Each number is 128 + 32 x the weight over its row's rms, rounded and kept within 0 to 255. Layers, rows and columns count from 0. Numbers have three digits each. The size before them is the row's rms in percent of the matrix's.

# q: layer 4 attention query, 224x224, rms 0.0606, rows 66-95, columns 0-223
# k: layer 4 attention key, 224x224, rms 0.0608, rows 66-95, columns 0-223
# v: layer 4 attention value, 224x224, rms 0.0663, rows 64, columns 0-223
# o: layer 4 attention output (transposed), 224x224, rms 0.0579, rows 64, columns 0-223
q66 077:106101130107121115174164183127105091130128097162143120062125126079197178203103206134143100105161129137121122122108115098108140059151141102186100139144124150180134138164174164185143089109087103081094149107107137165138097138168166106126165174128138056099145106072119115105153096202126100129146125151113116121190130129165120100112073133095161075104135133162178087141131112122102136098143147125113156109169159123135088160131132142097085122136140122123162124119133174108146089050120149113113071155167129098085188131149134105134091070185133061133086142105134130144167119129168134155069090110155161147133115150127054123065156101093128085098182156113150162148101237126159159075152
k66 077:131106102130136107109094099071134101127166087104140106142156100094121127109082154138108118164141158185102122100178123175162121141139144155135126172161098086116120158093136159166116127047141177051139152195097138138185124076128125159063120155122123199121142165148172099127189151160069130178133124145103131097172184158190093136125091149160114099111099158154087169113122142142150118110124086143132119171076109127150164127118095149131137075174092145175146160106151105076155095098090086203162116145135150121197118113168127113198116111086082144139125119123130139116109118135081140137150177087110101070108103112154076073029161150107145124136124109177212097164131167167148145104082
q67 096:120122146095117156144159116101126090178095113172117047102192152096155165154101123142170098093163116155084159151140125105112126155155132065154153116125131181138163131111182166175174064071104071100117160081130117139156113137171141138097126132168133127090179135123091200138176111234128108128176131155163114093196154085165115109173123159181130087115140166122087067193113118132206058041112132129176151110141106151125122097104103089089137123103131083129104082124126150127150123069127155167138079075136115124099143092137142102133112091158093068161097149108144166141170122085111144159117155135087125086136165141131114144107138113129157137147133167125135140173146178126182129072174
k67 099:126083153170159200140105095102168122099130122117119125157121155090099079079132170129122095149139097143110133074129192171158142077123115118149106141172132088085096150123165147120157106079096167091063136174103135081176127138179140147074117116177094160099145146151158145169167146171081129118151114089132118091128147080181114097118112147166110114079098178098060204161101161147090134177097095112104109128147061149116167145130143148097162063144088112197128170128119167044213149114120125144105075098152198123144097117144147138176124171099106135125127139102131122062109137128163126109147142121159139043112115132108080063107124144110127121104099112087143152150146148158134125078056
q68 091:118173079138176127141176141151100149139126126120101002124152134112148178164123119148184107115102087180074176118139107077115137169154161143182112120110123173111149142134173144156165113112176119170083179076145145116150103150117124127146063148137088174189134083125083156100144129171081145100164100122145087152184104109107087154148137139167124100139170175169112105136167110101171086100091150065189149139091119202153113118145134066136122129133168124114060085150170143144141158096196172130149215103112139143136111099110096106178138077180109108117137113091089141118107118064132103167143113187075107141157117138099155158134138146128157141140121081136113118181144141127117121061161
k68 097:075124174200101192169116117116139150105157156133109066111153131130137142101136089131144106131179069131111110093121198147107105159099121064140135152141143096118098099141093124134127097107129139138129133130135151074167133149110148113136121109126133095097137186128134104123108132188122100118191163136168086111078150092104181101113059092170091130146067141083110176128073138144122143139054118199099150103130087117111126155108214144093166054115050155176116142107133184090154161146152139151100090102129162081082116128086155149169127202096087139122085114112104144086120175186150144116107143101163172092099158129188135137171116116121210155085116164160164092168125118158163131126081
q69 109:125096159089149135102183118130111094127100116141110106102169154120134135100107131162189025175171112230087088124177156094071076136136114077158145077140125107106124207144151173127120100097150097161086139158112163113143055098174168153078140113145128145146224181182172141114203111207119141130184117100167097096179110128127116134161122149169110135102129128134083132159100095124116068117038104093134166080136109147119102117097104077085137135111107113163124092157159114121098156117128137131128095126122154151140117141146112117153120117175143112104100162128204099070122174136128156096134161104119121083132157163136102110082159168097154157107121135078144161141145101108161145084132
k69 114:118091100166171178179101124062115108126121114115154078134167177030144125125101128118116102163125153122124103087136160154117105111122151185178194147159162124088125114153151146161193115156132114090108097153139125131178160123130150099110153131182163192128139118183145140172173123135052154129122125069129146012150107094200077127106119140128059080090121160139112182131044139130124107115129121143119127129113052171097173111133135102166131076130151112199140141145118177105185141092077107157087098112143170107155103160154126131180163152135171104142108136156146112119127179141139123142165171132150145061101138182110133124082153130100127143114117146117161188182136166137122111089112
q70 104:083131101144098100113155090165072152114100103104107108073117203109190152148166143131136117072080106119089180131163073086120166123143136164144188130117134156168128148178107124073162157192119092138152137129103101128150104116129129102116146143121071116141165078115112120142136156166119085044159088112138042110133106105168105165115082114144151118099145115116090131124213092152163160118095144116135083129156176135156161119184109116190133151113146092122104162114144203141144093065184163102164153108139088134073145098122097088134113138137147066123173132139196093104107099112123151154084101135167153162170105216083133127117169077133147087149123107157092119131114098100192074109099
k70 096:072105196143150170141130118155112125145152192166182142101113077147186157109201090139130104141172082101137080167102108104129145183086110133136158137169163126103127119104073121100117135091152132133154190111172160108147154148122152143147075105138136145064111117128082101193056121140170149110168163119110171164099114068080139101130034106139137159166087128062156140120076095166166160140126122149057134103115125089136091180108134150104150097137105193142118129169142132150130091154091206081088167145156134150131138086083149129156144155126166115155130098143125126093156127090187081138120135152167097141098125123157176145201061126111167186103183156109153119115118116164104138106159
q71 117:138151162147065117102138144157181154141143159111154178142098094138112072135164120131114198123105143062161169144100088144185138125106120114153108156106151112134155112120096089095083194160090185113177130151121089104085189119113126123123181097074114088105023064133146078117061121081153116108068153147089186149074140167097173124093124193091105142121134106144149165084121159131100173155200124168117125176123178095164177130062135148146135162181149124102137162131126071160158100174162139116196160171120110140154125160175130136129177122131141176167131104156117105172114126121136138112102081150148131137128069101125141156136079101119084102112119115148120104077095154116090107167104
k71 148:165180119099102060107134146110119214123139131101115194120119070173149115166140116144095171101068152119162152150114119164138178126143091119150102110092121115173131135074130133111094153139111139173131150154094085121105112092101103160131151099121123050138121120070080104141057213117173069171134124174070108171147143148120162157071204079112113169164112092150119142113174145127122152118154145095127144161149160148137094160115137180103133191135167157108126106087098067171082109158122154109150123147149127111139110132163140133101156124138119173150147138098049125192094087138077109128039139156093142206150132110191143151165122095142125132123133070100099087104120118112100096170082
q72 096:152116168106151143128230087098125113104138115108138124130166090087214121091130199139157056134131110180196121145179114054124118139136156044183141137149111056133150186084118127103132088121140111126088142143125104102114063141132149141106176145150172057116115141156129140122136180151099110105127143101160106134139100191091186136207190170169086164119109078138094088172086073159087060126072133109110150099165158167143112142092080115095139190150122139094110093160140097119115116160184164148127110105117119129145117140123081078141113103104151117099143123105132112082200153095100127074150164135124134121117126150157153127150126103144168115132108140063111169105138124125118129165096
k72 122:143140136140160124158053125093155189101170100104145099197146114088174106149146100176076177168125159122156154071117148177131149095150111119136117138160121084131115080126159118120144153161092123122127139154117109078145136100093126145075167130136134082114137133144130057168112156132093131131141054128054109037184109150142128151068149060149046148113080154146106216128102161106134147135165151119113174174098087134108132134144131131149123097169143103127128158067150116107177126149103076178126125098130145118152106114192168105160143177151179175197148116099080117189065114070094069143078149136098151098139101135127139122067140123126104149124116129143139130095076161118104092127080
q73 105:130174181085172113110157123126128163136123154120053135164101121153119135142094113112169182150145158064151061123060192039127124131146116120117107183148114162131142090134092137148077141122119139099127182140179127090122146137090142090105145124138131123171123131100127166111168142113160122153109223115150147190139069104130103138088168087080122120154086106123056121081140150112160119134105117108090214204116111135169148098114163182154034148162137157123128114160133103139162096157123154151128149118147132202119086123128120089108189133136056124141092102083083093105154110195121187099162155091141131105099111175132106113140146115184138151108105082108127097114167124115167169178116
k73 097:130126110073142112134113158072116125159140129159119092127098135078065116147116148194141115134158158185165184150159106148138117131095113120157185130094148073173131075086129142110109167172099093107130081173143129113130090124080176114138095152120042112119151115153160066123133133165137081173154092148126095079091113147135152134061154083140159136107144130061112089178088116150170104081179184131141123170121146117114149059151142161128106119099179128134108183066186110151224169099119111108142132043134105123151093104110093156133125140099129131120172109179103127202098136114121119090073154104111092099193153141145087135103172176110141032124129132137131136117153098135079139128122
q74 113:140139077127141138148112092108150110115137109125129102157136069148114122143065156194132155153083076174145148106156126183140167108214098080192050157143103135091193133127128136109130096166122172153085134184120137089116063173193141089175113103104120135111105107190134066163139154116103111132120133180124110091115180119084160108136136149160092129135134122118159163119070180113097145090237109143170176109121128121084143134108137115129160104136147118108138100128126087080089167157159104147132122136122141136156153139142167123141119127203190118152114159077103156133103160147072094102082135163142158101101085110160110099116105163119151155118038157105122109164078134106039108153078
k74 096:180138136157076074154160127075109144091137126067130173096127121111139126175148103126120170029139082070155141121131110155116114145149096144079113138124140131121081136123120107167156068151159149036108123135118072097132136127176163097095158077100151183096159125145129172150107072135101086130115072208111161117110168136175086110120120109095114111135189098130133083152127119115097126096131084136114085070131110170101130169135098108141134143150119094133132083100022119092174152128150138181149099106053124115147164112131183152147114155157061074135119146105177070103113107164092087137124099139126165128109128160077206143156164121090138196123117181143104161128143152116150142083124
q75 100:121133110139105138150161181109153162161132155196086149202144175142155137179117175119124120144127088111171128143067110160156099151147127125188098084136115164110113135154129080102150157117119167110148085087072124120138168120165133070183113116154149188076102066099139102131144101152202128204047126124172049166113140091078081116170144108138132137128091179147107094121123100136158107126143142169075084092143122113112126125114129137112084149081062132097139197128110151144097115115131147089105154108110146148122154112103119129095090186151157154143118166156129126131173161131117123108111123123088123155143108113159087131226147139165121091107137091079125032149188183051101127159134
k75 096:105148136172158095133151131157149147122129062129158139163120066186121113142107126146195150174150096115162099117085130097165138113094110118094115172104094105106095132120110150109112182158097098142199118137161114179150097110184087147122107136140160155125145152076087100095102154117166164143124157088090091144176144107143134126144164096169070162138125104153113124135081137158143091169056130112164159126132066159130079119122155139066080171163134134145180085068149117097179143163134153094076100141132132107151082069122114107129168188139090083073081104180122141145119147145154056063120125131156118114155124141095175086094117180056056144092090158111057102144175134107109133060114
q76 093:171104179118137138155111111126097148098108146088053171091153131118158162104126101131125076139170168102175126120159116102155066125115113147110150142139181075140097178157122153156105182100068077105122125135135140213107118143110168148057138207144150065090097150135178064136102213120104100129146168073103136143151107177110239149136099167086115139107122128138104149135087132142164118127138171152089129100172129173165165135122123146112061126098075123146190141100147139126179128189156116167115113146150142121122141134126047115110123105090106105129112142124155087135133115142156137129149094129099118113070125099171130126091118128113153086130182131102125157025159069161184111126117
k76 085:106065054159156125099104148120129102143141114157155130126103114101135117138114119111110135113078170147098163109115135156134157058101114177108159100128191112154087123107162173088110141073112090091160128147100112132149158120125060158125181138153185108147083139131122103133168157117134054100125108083101156125109123127165090216013101201128102112058155127110101219153119084075077144134149125063117130152121137131163147059108087125123144112160114109073150179133182139154091072166156092135175153139149101103174119132140138110150110091130106156201168136106113100114104102063099159147102155080119107139088123149149080083069142074157108107142139136120145165117096142145129123108127
q77 100:147102099183124075140093110122093135099147135162110121145071153101092128124138056133160101162136089064117098081128120115158063141164161173114141161134187119115105080151116119118197133162096107152130074094124147101134189082152129148115140147152099164145144137105134086142110120143149096123072102120164073127132153105074159152163098145167137161098182174140076193155199147109169162124165147105133052115167111128126096106126096107145102085106082141170151144129153099105124147097069124070223153115159154155213132143121116122119145049102174114051120150146154112133094152097132150068147089100122178173126106121140085082179107109128104083134142121108086159080154153186128135112126
k77 095:034134101140133154103143161147079192143127108158124163104144086091139147093079092096186152148107159122111108165083163101133108134070122115096129079137122107132191199137146091104198135081084103140144058113148131152154169148090063181137149168174188116086121168143106149108139118130122153068144119126126106125100187127161148104120144119081123111076078136120075136174098108125107095178116099206103173120111108155140160098129141168149114153109127137077152180125124100157150090181127106145150111107125118102104135134105143130113131179173075092132106138174113135066137090113179100086070158092152076185096122124152212154120142100142086107115111179098120148131174100053095113120118
q78 103:122137140122142124135087111097147103140143153127086095118155154086092129062167180159134121147146119110193119164158152138147121119057125092108190052120172124150101171135164186169093202149128137138130116140123093138182103101142118177058114139161050096120173188159134139101099075064112192011124137094144129100157139134145139154130132129118174066108113106102196118139142065203136106134084108109156163148089105153086084132156147125110113155100179132190075125176102153182124141113127170091106133107145150159131144128147106082125153109107126195170143112145129146142163189120134079117125091123128112122115122141109143171117078140143160125097148065084115133153085076157115110138097
k78 104:112147144092110210169080142123183205128124167092081059145143143073176163103166123115094106111117147124108092064097091119122169130093119131161147091147107143141149072135069103102080117125125141152082192118136136114064117089140133094131233109158103135097163091120141106135100188123159138123141187081117099085143102077183156137103155129163108101133091153160133152144149136102158209123101172079150165157140129150184143129149146131182153113180124129130157151082152169121135076075138127175115137130126124127085134122165175123092182148117212151158103124121172125192149162092133117138098163141135190084154154186172117084143152133136131139160107133101163080130118104137147089155098
q79 109:132113072109143165130053123123095136151152129063097124179111177157084144096155111157103122141107111131113094158089164114193088106129130184144132128106125101068108096127068095113150138202151188111098152129084156108120135127124135149146080154095109148147135103223072113187165136137172138129115114163136153112074095113077169154145119137119176079117064126092158084140141151114155133115166132169149177111132167108094152130193154104145145132168078138163107123161085137072189125107091138094208104121132168132169081165160169067160144113087117156091121071093164148113090109149144138194148160111138138177118164109092151116124139125112132169150044108140141083159081141095089073131131
k79 103:064124121054158128136172092071073139120141124160148115121099092195187219155131150079164137126159045103119156142114112146097180125145110162136103063111090102172094128142142157112155111148165200179108137173194135121090101150130126119138163145152057158051172046182130148074167134097156152069149152161150127115060136130172091183139135144077140133085160105132156109090145138138157158142102181144120074131147137112118091155128119081083160112138153164088156156152087101130136115091143144161092095109124100113143125097131154115133096096096069096125074161173137145087138144126134119094099099087136149136153124106121120138142138126153184178133115142140149141104198162097153091172141
q80 094:094102101113129191173063121111148097133163133155147126153095072125150153124128135097131129186165144117086091132153137140071083085170126097144058116211085137168126088132149141163135053136104122099131154069070139143153127152181140099145141147131130149058163154143132165128137073162122144156178134198107090136185128104144102116148125150140124093132098121124113103166131142130027128101111111187103151131120097109106068136070112092118118086139039102144159101158111161091139141104092091114102070109189179097131152128121211162130119074130122135158072103136115117132164131190112113134120144119098140085099129146084066074097168136075089149119145152143130059145134166147113176130140
k80 142:182094093137146106104145113100145030100103111119122066095177208120072108114110160116132111123142107132123159116148170137115131073198147143103132127130118152089134152117182136154110080154154117103111066190066157099120171160178096095066112109149125164147128151123142165144168084171102139147099121183118077106161156088183112100159147157130126079083146150095099115180149104145102105084125131112182074084140142196066154118169024104112139095068134095138130187103127117105149122074117090142115129139108134144133138104114127124134091065134155103132112168119208144078102147125120160160161118102115135095136118121115082083083205172141110105157078109120171156139127148120149152085120
q81 115:121142113145115102155055128140113163124156142112099159112065145125210130166123120119154191070099136084124179112120068166180148087132139173176132079036154162153148102155116093086167177191061108140164100141157132117135137076097098167151107161129124106119085038119137105085079145087141083075097108061123131122107143145121157083111110115101111121137155115162153121097168069085149136130180147143101076145139164163137136145152139143160157130132158108146124130097157079191123075096122151122150172120127119139058163152109082147095109143116127184142146114162087095163123149084145112120097097144148161187094111146141141172087156079079099055150157112154108140092082122124173091151120
k81 107:140136148084153107099150153144128160138179135121115167154094026156165137139111113139127155093109130113181144132143092127132131144106064088142087105082125100165167179118070136081097157096082160165134129108117084151082109098071090193158115118097145084149091124129128121088120185094084145103122113121100168189118171171100126141124130078090165199190086112188136127095166204114120138158111125186108157205102159090180120118132151156089092166186114138114100129134111078143085130200143153129203134146171102125131101105164102128076164097108072133145185120079101148190123093098131133136139112139101084182142190125133135134146078119113102142153157135115107082105106089115111102152128
q82 116:109150119127110082150115138155141159109124135138123176112078164136147123152172118137132157063085119089134145134076045146170172096137132192141130088093101163176147080088133073074154184196100143096188101120123111104121148107106101174139113108116077103139066074123095115121134140091141081076090066121149107129099166120120133125075071073101125132151149105127139130088169088118149187140158164113123104152166179127167136159173135153172177140125180114136115196074178168188138110104098135082174147168158074122104166140109146128098103148115137157133181156129125155195104129076153141156098064134199134155166120136123191148112151088146093066115148115159123125115092101123186105140119
k82 125:146146119126120067125149138180165189109155128142120142152079047193156176157142110134093130095130125101178102134124099097120168141125084104158093096093127088139109131093111104105126157094119145190165174111176116125117118089093078147188087127106114078124071118116086118129090148112142106124121163112109119186125125147053159134118089091151158150147084120139171154033146159190122154157125128155100170185167175073166047168107172149125084165146147188075093102143124124161076128166135146083152128156168085107140116139142120131119128133117124137137156086121076149178152108095151137125111107151129114201158135077141166177183066095149138127111162105116107065082093087160077090131126
q83 111:115193088129124068172106113120113161104155106105107116129065128170185173181138138125142168082109098110148175125104081164137190110137132150160128091088117150170173087119169073091209145189086091107130100126168135126120117091093115101144125180135082130136080067109108162098114135119106110074104087080137077121152165154078138134119074061103135097155180113177145103111171092111176141153155128102142105157145155151153107155169140168156155137114197096102131104107150156184096106097132137091176173125151028142112180137124107129107115098152176121111160137091103105166161104094116126147086108164154137180157062148091151140092145076110107089149134099176065141134096138123130140178134
k83 119:116159168165105140142131133185126202133175149125127103158130031137160155132144078115110119112120109123178104124144119129121143168082093059146086140127104077117107111123074115104090171150110116149163165118130119138075088127095111148137104075098114084112074164185148101118123129107121105120134110130101126155111133136067187065100091073145117203152079113127137149115077133141104167145127143161097177151103167089142090129115187165115152157166096159085109113093122112119125141181108143104174113113135123095141122075143109125126084183114118189144145084108096154164120136084144100101098118135155142199160166106183166147215038129156114193167144136134081038098103073136114111118105
q84 110:129085130111147151155181111086122096157145110147114085122154094102086118129097081149116108154150115097123086127159145130084110155148137146133116190191107144109074141155168210217103086049163090128113158106132121169110151148181113108141147115158217131131168177116136148139116118121101192154164141181117145127210151132140130127180152155134145124119152130127083133135124144175102180152068152160114134059136099149125138106131109123094095085068095117136123142129051180092161171117142094195115112121114151099179096085116137157124149086135079046045092145077163125110123164139132121115156192106093149075126112124111048102122100147106150139147118157120167138150143163168100142082131
k84 112:131107131131151148130131086062103057149089108106145095127135169085081115083074167108149096123137133177094125124172165134143102123093160120137197123171164170108143127161165145133152088105168115050090107125089177142157167174170152110080098137157152194143163151137167119133238094149094148126114114118130098035134138101130092091155113169138099088119129194116076136190131091097099095085132092121128069105136119151107163109160088096176171079063100110131155153140189133123126175064131118130119143092120185148138137138104159118159090101186121152139110134170184099081153137116155133146139132131118139085089125111141090113060167137121119095148085167122167136148144180121154139066146
q85 094:066148163162176110105124122108158118070142129204106058135160096142115164223100174107147138056071112152130151081116133120095165121147096091083086134065115199127157119163197096150174162134115142095133170109090143108089040135121111129138101152106138129097141097157119118127140117189123114120169115098204039135111126141132144071159159099072129071143113134108073091163135110126163159127138063135135177109119152157141138139107193136105129111139130132118148114039118107134129110123135178073147124098115102111077133086100119082104101160175110109157105149114078082112134126121147155145091082167111161200114127120172138110124159138201119143113108115109113103121154162122144140137077
k85 086:136115144164123110157114109107117134132180141089150090163109030145228099129140118161152140152124132178167092127184112084131105154102120121145094179122089126140108117106103144127094174109102080084145094168147116056151061117077174128148112091129129144118147194147153055104131089132116065122151086115085075121125100196110138102063142078162079112184116148101108130151101108144124133119114091111107168164091081091149075191142127185111173118178112119107142088079135171046141137122080149137159117086126079150141148092160150166204110150088122139088148075146105117172138138129097128099076114172133121117122145094106098137172084113127137129190167119130091085152124147135117171148136
q86 103:126158092117128186160113137117099094228132118128115125105121130102113152072138077082083153129126104067107138194136167094141105066159177177133117141138213117152100123148142111153149117101123084156129143120087147125103191151151184121141152172143146145163078100122145094148149161170199174139099191140096148101145105107175119110136101136174108150144146118125145058091176109121119096090106128123110101074102105189077159188183109081143140125109191118184154152152146123133142128098143183145099116147128163162117168141034108114115071136124114098125128172152179172143111146097118167129132150060118146117091147128082112106059174172109126103141094136174181097167135138103122122065135
k86 096:169126136114223087113210122177122062121117110121084129080173173125129141110126150158173096139135146106158087088115108123128132089125107167145162123120152123124146179137161116142141133148140115183122087101118141158116209092134101113088099159151168099150147134133096126165190124192136186082105086062204097105131172068147092119156081100093108158103129147128133094101145124129128136152095137155178100103163116139101155081139100062129139093102160096147147148177193154166154118107127117090144120122151117106168157142123098095168127101095119154160095186118142139128059183119148150077205191065167138149191097157135077125076136154098109144088136170134133176112182099159126097127146
q87 101:101126112169098094113078125205104152153130131092104121143099116141165139186183152118121155097110106164140166106130104159198161108152135169155174078055110112139195122106093085098177138202134152143120121157107122083132131098109152150141114152097137144125106099148148054103144115130116077124101065071085088105101154088084129135093137077173152116121136104126190146097114110074119107166179159123161057127138155113123138150172097137152153149124151085102099108095153150164111109113139127105205134121101099110128175118170129112205111148120192176136153110135136132090115120083121082211094076158140168194115137137072131150107151108092151125167121072102122112159049103116200093141131
k87 081:121159151110045134188111150116104123125121171111137114115154099158153170146107090132153152097166096102126129132112121151104147164134094136116086145154153131112114089182078134101133138091144165171155129126194170180150091209135158157195109131090101123116110189188075136125119120110178158111169134135155157127089136129133083146132116159120143150140174078118187091111108122119112133083158153160134120123142094041123086155093174106085099146106107175126086095176089083128076114175145150134100132191090110098101139123122133145116138159112091102075095117146072136112145127205169137083109127071178149155120071128136127128226084172116133227128129207134107120119168098104105120166157
q88 104:136128043139130133155101132109124150076122116117125084107120141199147119200118146130099128062118151144142161136142132106160196102206092111135113125074100149090179100109118128116159141211092100135157132142111170099135073122150134128139060136079117135099125123164074064153101099150042106135165098106137068148104188186119152143098158103132139114125150139101130121108089101116161193093185132134170159133135160125131113115091145119139170125134192108108126111062090108120123112079080113109181065116152129124102138133135169088147098138145194119161137119083063150153092115123090131172066098187164168163124158109134153107171112109109104140118153136153053118161052145121197115154128
k88 086:105106140119019116139150091135126188128174174119137099128103112145138112157123150116108150102147092150134114134117129107122207156114113089095026133108103113119080091137132114102116100071139120140091105153143120074150068102113141116143112144104169166052147186169100151087081088149142082136118085161067133158106130181100083091100135127156160165162136128122085111107116149144095130103173119143130105142110099089189095224094092121116173168135101142145106099073046145099129111200137116146165145148138090159122151089132132181168101133156115120157131115117086099079149061111143142117075105126136138093145118088108172101233123118161119107124118143137168063133114132107127197154124
q89 097:142148218108138135141181183121121157129084153095137130132101083156159171151113075127087163147161169140143111140108159090099116146130084073125092112152151114093143155113058099133047158098145131125127121161163185152051115139084138125152159143069118120163091180077121099103115187109097165172123124142159167202091083120101173162134115083161139167137122109131116125112070108135141108151165123100150188142104173138133121141083110140156035129151140160081158092111092051152094149178128144178087133212106112134118118127119084118089161139142116098112115104101101064168149186191115129104135189187111123097125112110142129133143106099173139188124149177091112132100129083145131147142149
k89 098:137106039125145094082141175170123096172129127129094153202088129130104119147101140110066138104104171094183190102190150136160118120143140088100136169124139106150137088144204107150107177182123125124131064161092148103172145039097135095126135116110133147119183113138137109121073143105143064183103054127109124090101118147100094123045190152162084151152148137132144153089111144107044143097162090173162120166078141119132093084133121124154117159049117099130162131085167116126161178160119138130135129059128113136117127155163126151162170135121138109149159129106164160135121121138123199131144106080107158105105151123136097113094114153169112043155089118111169103124087170120091179140134
q90 111:103128038173127123110100131142130079111134091067152109169172113158113112136108209155168081154086173140112122093159140142116123168144145089166123145153074115128122153161129103092148160171145097144106133107132132092189086113148153164141166093118078122139105106138150117195171112162115167182139090151067068118099141105140096176128130146159059096160139124127192140134132133116065099162126139171142130149119141081146116143103124148162177154136107103115083101098162152074120163135166087107195154130110147084175145134158142150172154090125188106114140073097161106086092133129156105174138141148130179122128086049131127095139145176080137149170070192147170054158082177092069111122142
k90 096:119141099146090111095146102056105099127141128160151146057187140105129203120151107127126183152166055112076141177119135133115134157174119193146072120147142218078131120116093134136172061110120187129110135182113140160137123223207149141153166137094155121103143119176119142135151129175104137106147105156138127107126127108195125135168152135149152130135195143111118061141135132123138141129114115171136104113134102188088096195078109125122133100142131148119117057169077066169099106134137145142099180215079150142140115123127151119138100110166119093077130124106118138079133142140139066164131130125080129103109147136137134169186066103150164216130165126116096141124141158151169104098149
q91 107:091123148159127134086085066143073090101152117107165160076146161159109125122136113061114149120109118095076116128133126103145142094135105156113151098131095120158088101127140163124121198121102140113086133087134109201131153138069099129117119191147125145065080126168079125148207151080180119137085117106117204156134146124127116114108131125074121113139087111134146107131134149157162052137103154191161100075184139127106153089138076117194109083091155128141126135132125199117124139069160079103120116097169109141096196125148146165170077124106117091058125151129190136033126080114173108110118104115134056130130119098106186127104125092078100116196127091127138128099135095112137091147184
k91 095:100137096095190161165129110143152054123119124160189137139127123149137175125110128101131091135103121149032100156109106111126128190131160149159127067112114130160134136132099190142062092141243158143161136142156130146121133102148156164146079155129160070126135064084134107092202116142161173117129108102155184119087162099065130172146094153129116109060127124153153166113168108110165134109148184088086121121105143118136168096134130163134139182177155150087120152097113114115081080135134119126128125201121088113153111122043076149095093091127130194148077177082140194111144122116113159146147122135178089122173114123156129170113086153144070159168128148140109095071135098089135127123158
q92 103:107145083152132155170113142079101124108125081091136121183146131147129118205115154136114122157097135155125143199099111163113096138134109161093116147138109084104143165104176078119132108150171150162154079126136109126139135177086123089149092155115127167112103137139127167139121151147105116165139121183139064161076111189076173188145118156098073078090140173117155096155132112184082052128180122141161219129170161110137096128103135111110053160137091128105109085089138086095161195179141192092104091145111173153127123181167124080103079148125141088123135083067141125161161095130141122139101170182117106094051123110189154115153122122121112153060183178127096141136121143143114144176122
k92 097:093150092145156103105089104104114172088125129070151080081118076163173135117158102068173181119161052133124169088133123160142179129157161116121125129128072143081104110157178081120105149133144121124118134101134092124108087098146125111126176087134192144073104134127152132089134150134136036136123110117117097072104114148149126107124140198134196124132111148092089122115098142110127137077109141092148159113076090171128131172138122065067192090145133137096117133045140148103195112111101083185151188115144148164137123060154179090162110161157151094128123151142128141112086134109057143163072137096107157097102101091112150092158149110155147164120135152159161168084054141137166195105106
q93 093:140154149155139148112126135165120137154125103106198134099110113130124117143098136118112162157092126107094157126173154142115125118100099164141146173135105112100173116097083148145122120136130161152064152155155112095076145125163147128185175155139111104192138111156110081116126079138144114108125088182111170095128092128206120147124099116186099141147138140126121099065151143115150105127164162157144128089158149116150147126135059081190103137126134118087096134152099093069108079124188111137146096174169128106137150210140184165218202050139220063076170107090177139068114126139107148158133144126197126141110122093119069074186175121131141181180114127179164084160129148146122151107122
k93 089:108163123107130152151139084082075137147129058157168174154096171157155168104098079133158101123140109075136138179109112128155100159214117172090092118139159173176146161100153127116172147107150128179162122150127147129153177141112164143141091147118119173091149072136141121140121105130136178072130108102130172102096185067073125121168095191129198160110144148143183134054113171078112110140183129214147090108157116143101096168113133112141151143092179160169125085172095058167125129122081083149109121119135134119086127147128109167116100106212135127136144122091159154109101124137167123156149151143101144111122048134105136186118105126204130174075168180112118114104133137082142131092165
q94 099:115067053124138133159125031104114142121141119101091055104193179119101133136172168136110081156126119145084120090155162144138118100147116142100164146063057104139106128184138136136189143163168114090087134152070122120159090136125115095138124183148136149101155118174121121153167163128058064120157093089133116114112171117076122189122144139103160120107108110164141110147118154119096185146073164193159096110157133159128082047154178124190150110124127113131114113112107140112122138086114066138160094115107130133166064136151163113180115149139114154093144119079170103132067137130169065127112083175149159179145159169131176111118141157126168134171110125076126158157100071123136069130159
k94 094:070096145120097208165129161112140129079118138138202095130085072103167135150099169110113185102184115135135130140147137101093146164135093130074022124182107128094053121131085140121092096072127146063139159138187155134137129178118126158123090128144126132122122115174108094100137098090120120107119144153145110116113112110179108149087071181146133089118147140128118115139120034089124123156176096136109119120106151053157158170144135125159118158138095177096072168152116122084141061164159137124098130136141083139109141110111139116109061130122136089176094165138107132071161104135100065154133164118153072109097130163154152124182076101150177215148132180137113153130174172119116178123141
q95 092:162157143054114140138158132124112144148095115156133118097122130149102141132106060101090090135108188172075147144136153100083062152115100092049145134152108141102097088142064153184070125068165083128187073149154174082103108129126158120119140137146137153173144164086139139116060126127094095162127126131105141141147097162091170165154114165156154180194122127132090152136154117076133128153125111106132125157127105138168120159075107135061015072105140137142145088120185103164111122180134127119134102194155117118178090104133071151071142121159126128131156144107124095160057099094120207096182145146101134150147134093161145135147149111154154116135204132160125173104188163140155117127129
k95 089:144135113117161183111059122165170117149107147068170124096080137111155086130090135118133118136114153157144125124174183149104103091138124114125110174130052088107158127123177102174182157095099066117103096172126130101150151118136105114117146108137112075174140143151144102100152172145118089145107135111057148124136106112121116122084141161160099119104043123123097151080160083142079152124187118137142146166126122173135193087104172122177116090103149136108108151099131142124205125181074112128140098068238086088151141118173129087127156226149137112157162069142085121123129103106152149096158165139082126168095121130197092128096106131094083064134125116132162111179120172136063117125111
v64 096:156131154089106153103119145206103162099146193166142107112116123101099107145120109114203143132105134110145110209167101138170129093112116180165156167131174122154184132129142122137123117113084150120133088101136100107182184111160160115185151154120146146159183083122103151112118182119114151069110141155115101146154097117122115179163127089059160114133215139111090175173098116138101161122125108142096118110126090127123121141092105123093098121110122165128136098157122123093129199138142138080183153193102207132120112176162148155158153148191066139167109121183111158117110134160152135112127221063145186116094054107101100170141061103115129144136131167126150097084153071071091135153108
o64 096:136118121121155116153082144094165122073132086108171125128116172193157116160102110090108158114137091145109122115126126128028098103122160123141100100128123126055107118156115116157212164178162131093101127114164112137146112120096162175135102145108119102150084155122135164109082156185114157135142071102133065134097109158124123069119089082190153092155138154146195075122104128107123117117131141117148172116154166164120180202116119035123172147169169138150158128100162066114159075085104051115122147111114119114105164105120104138113113144106139132156186148123117125152102173162090169150153038128116171100173191141123140104137164149198106112134164080128052112147125147170168182101129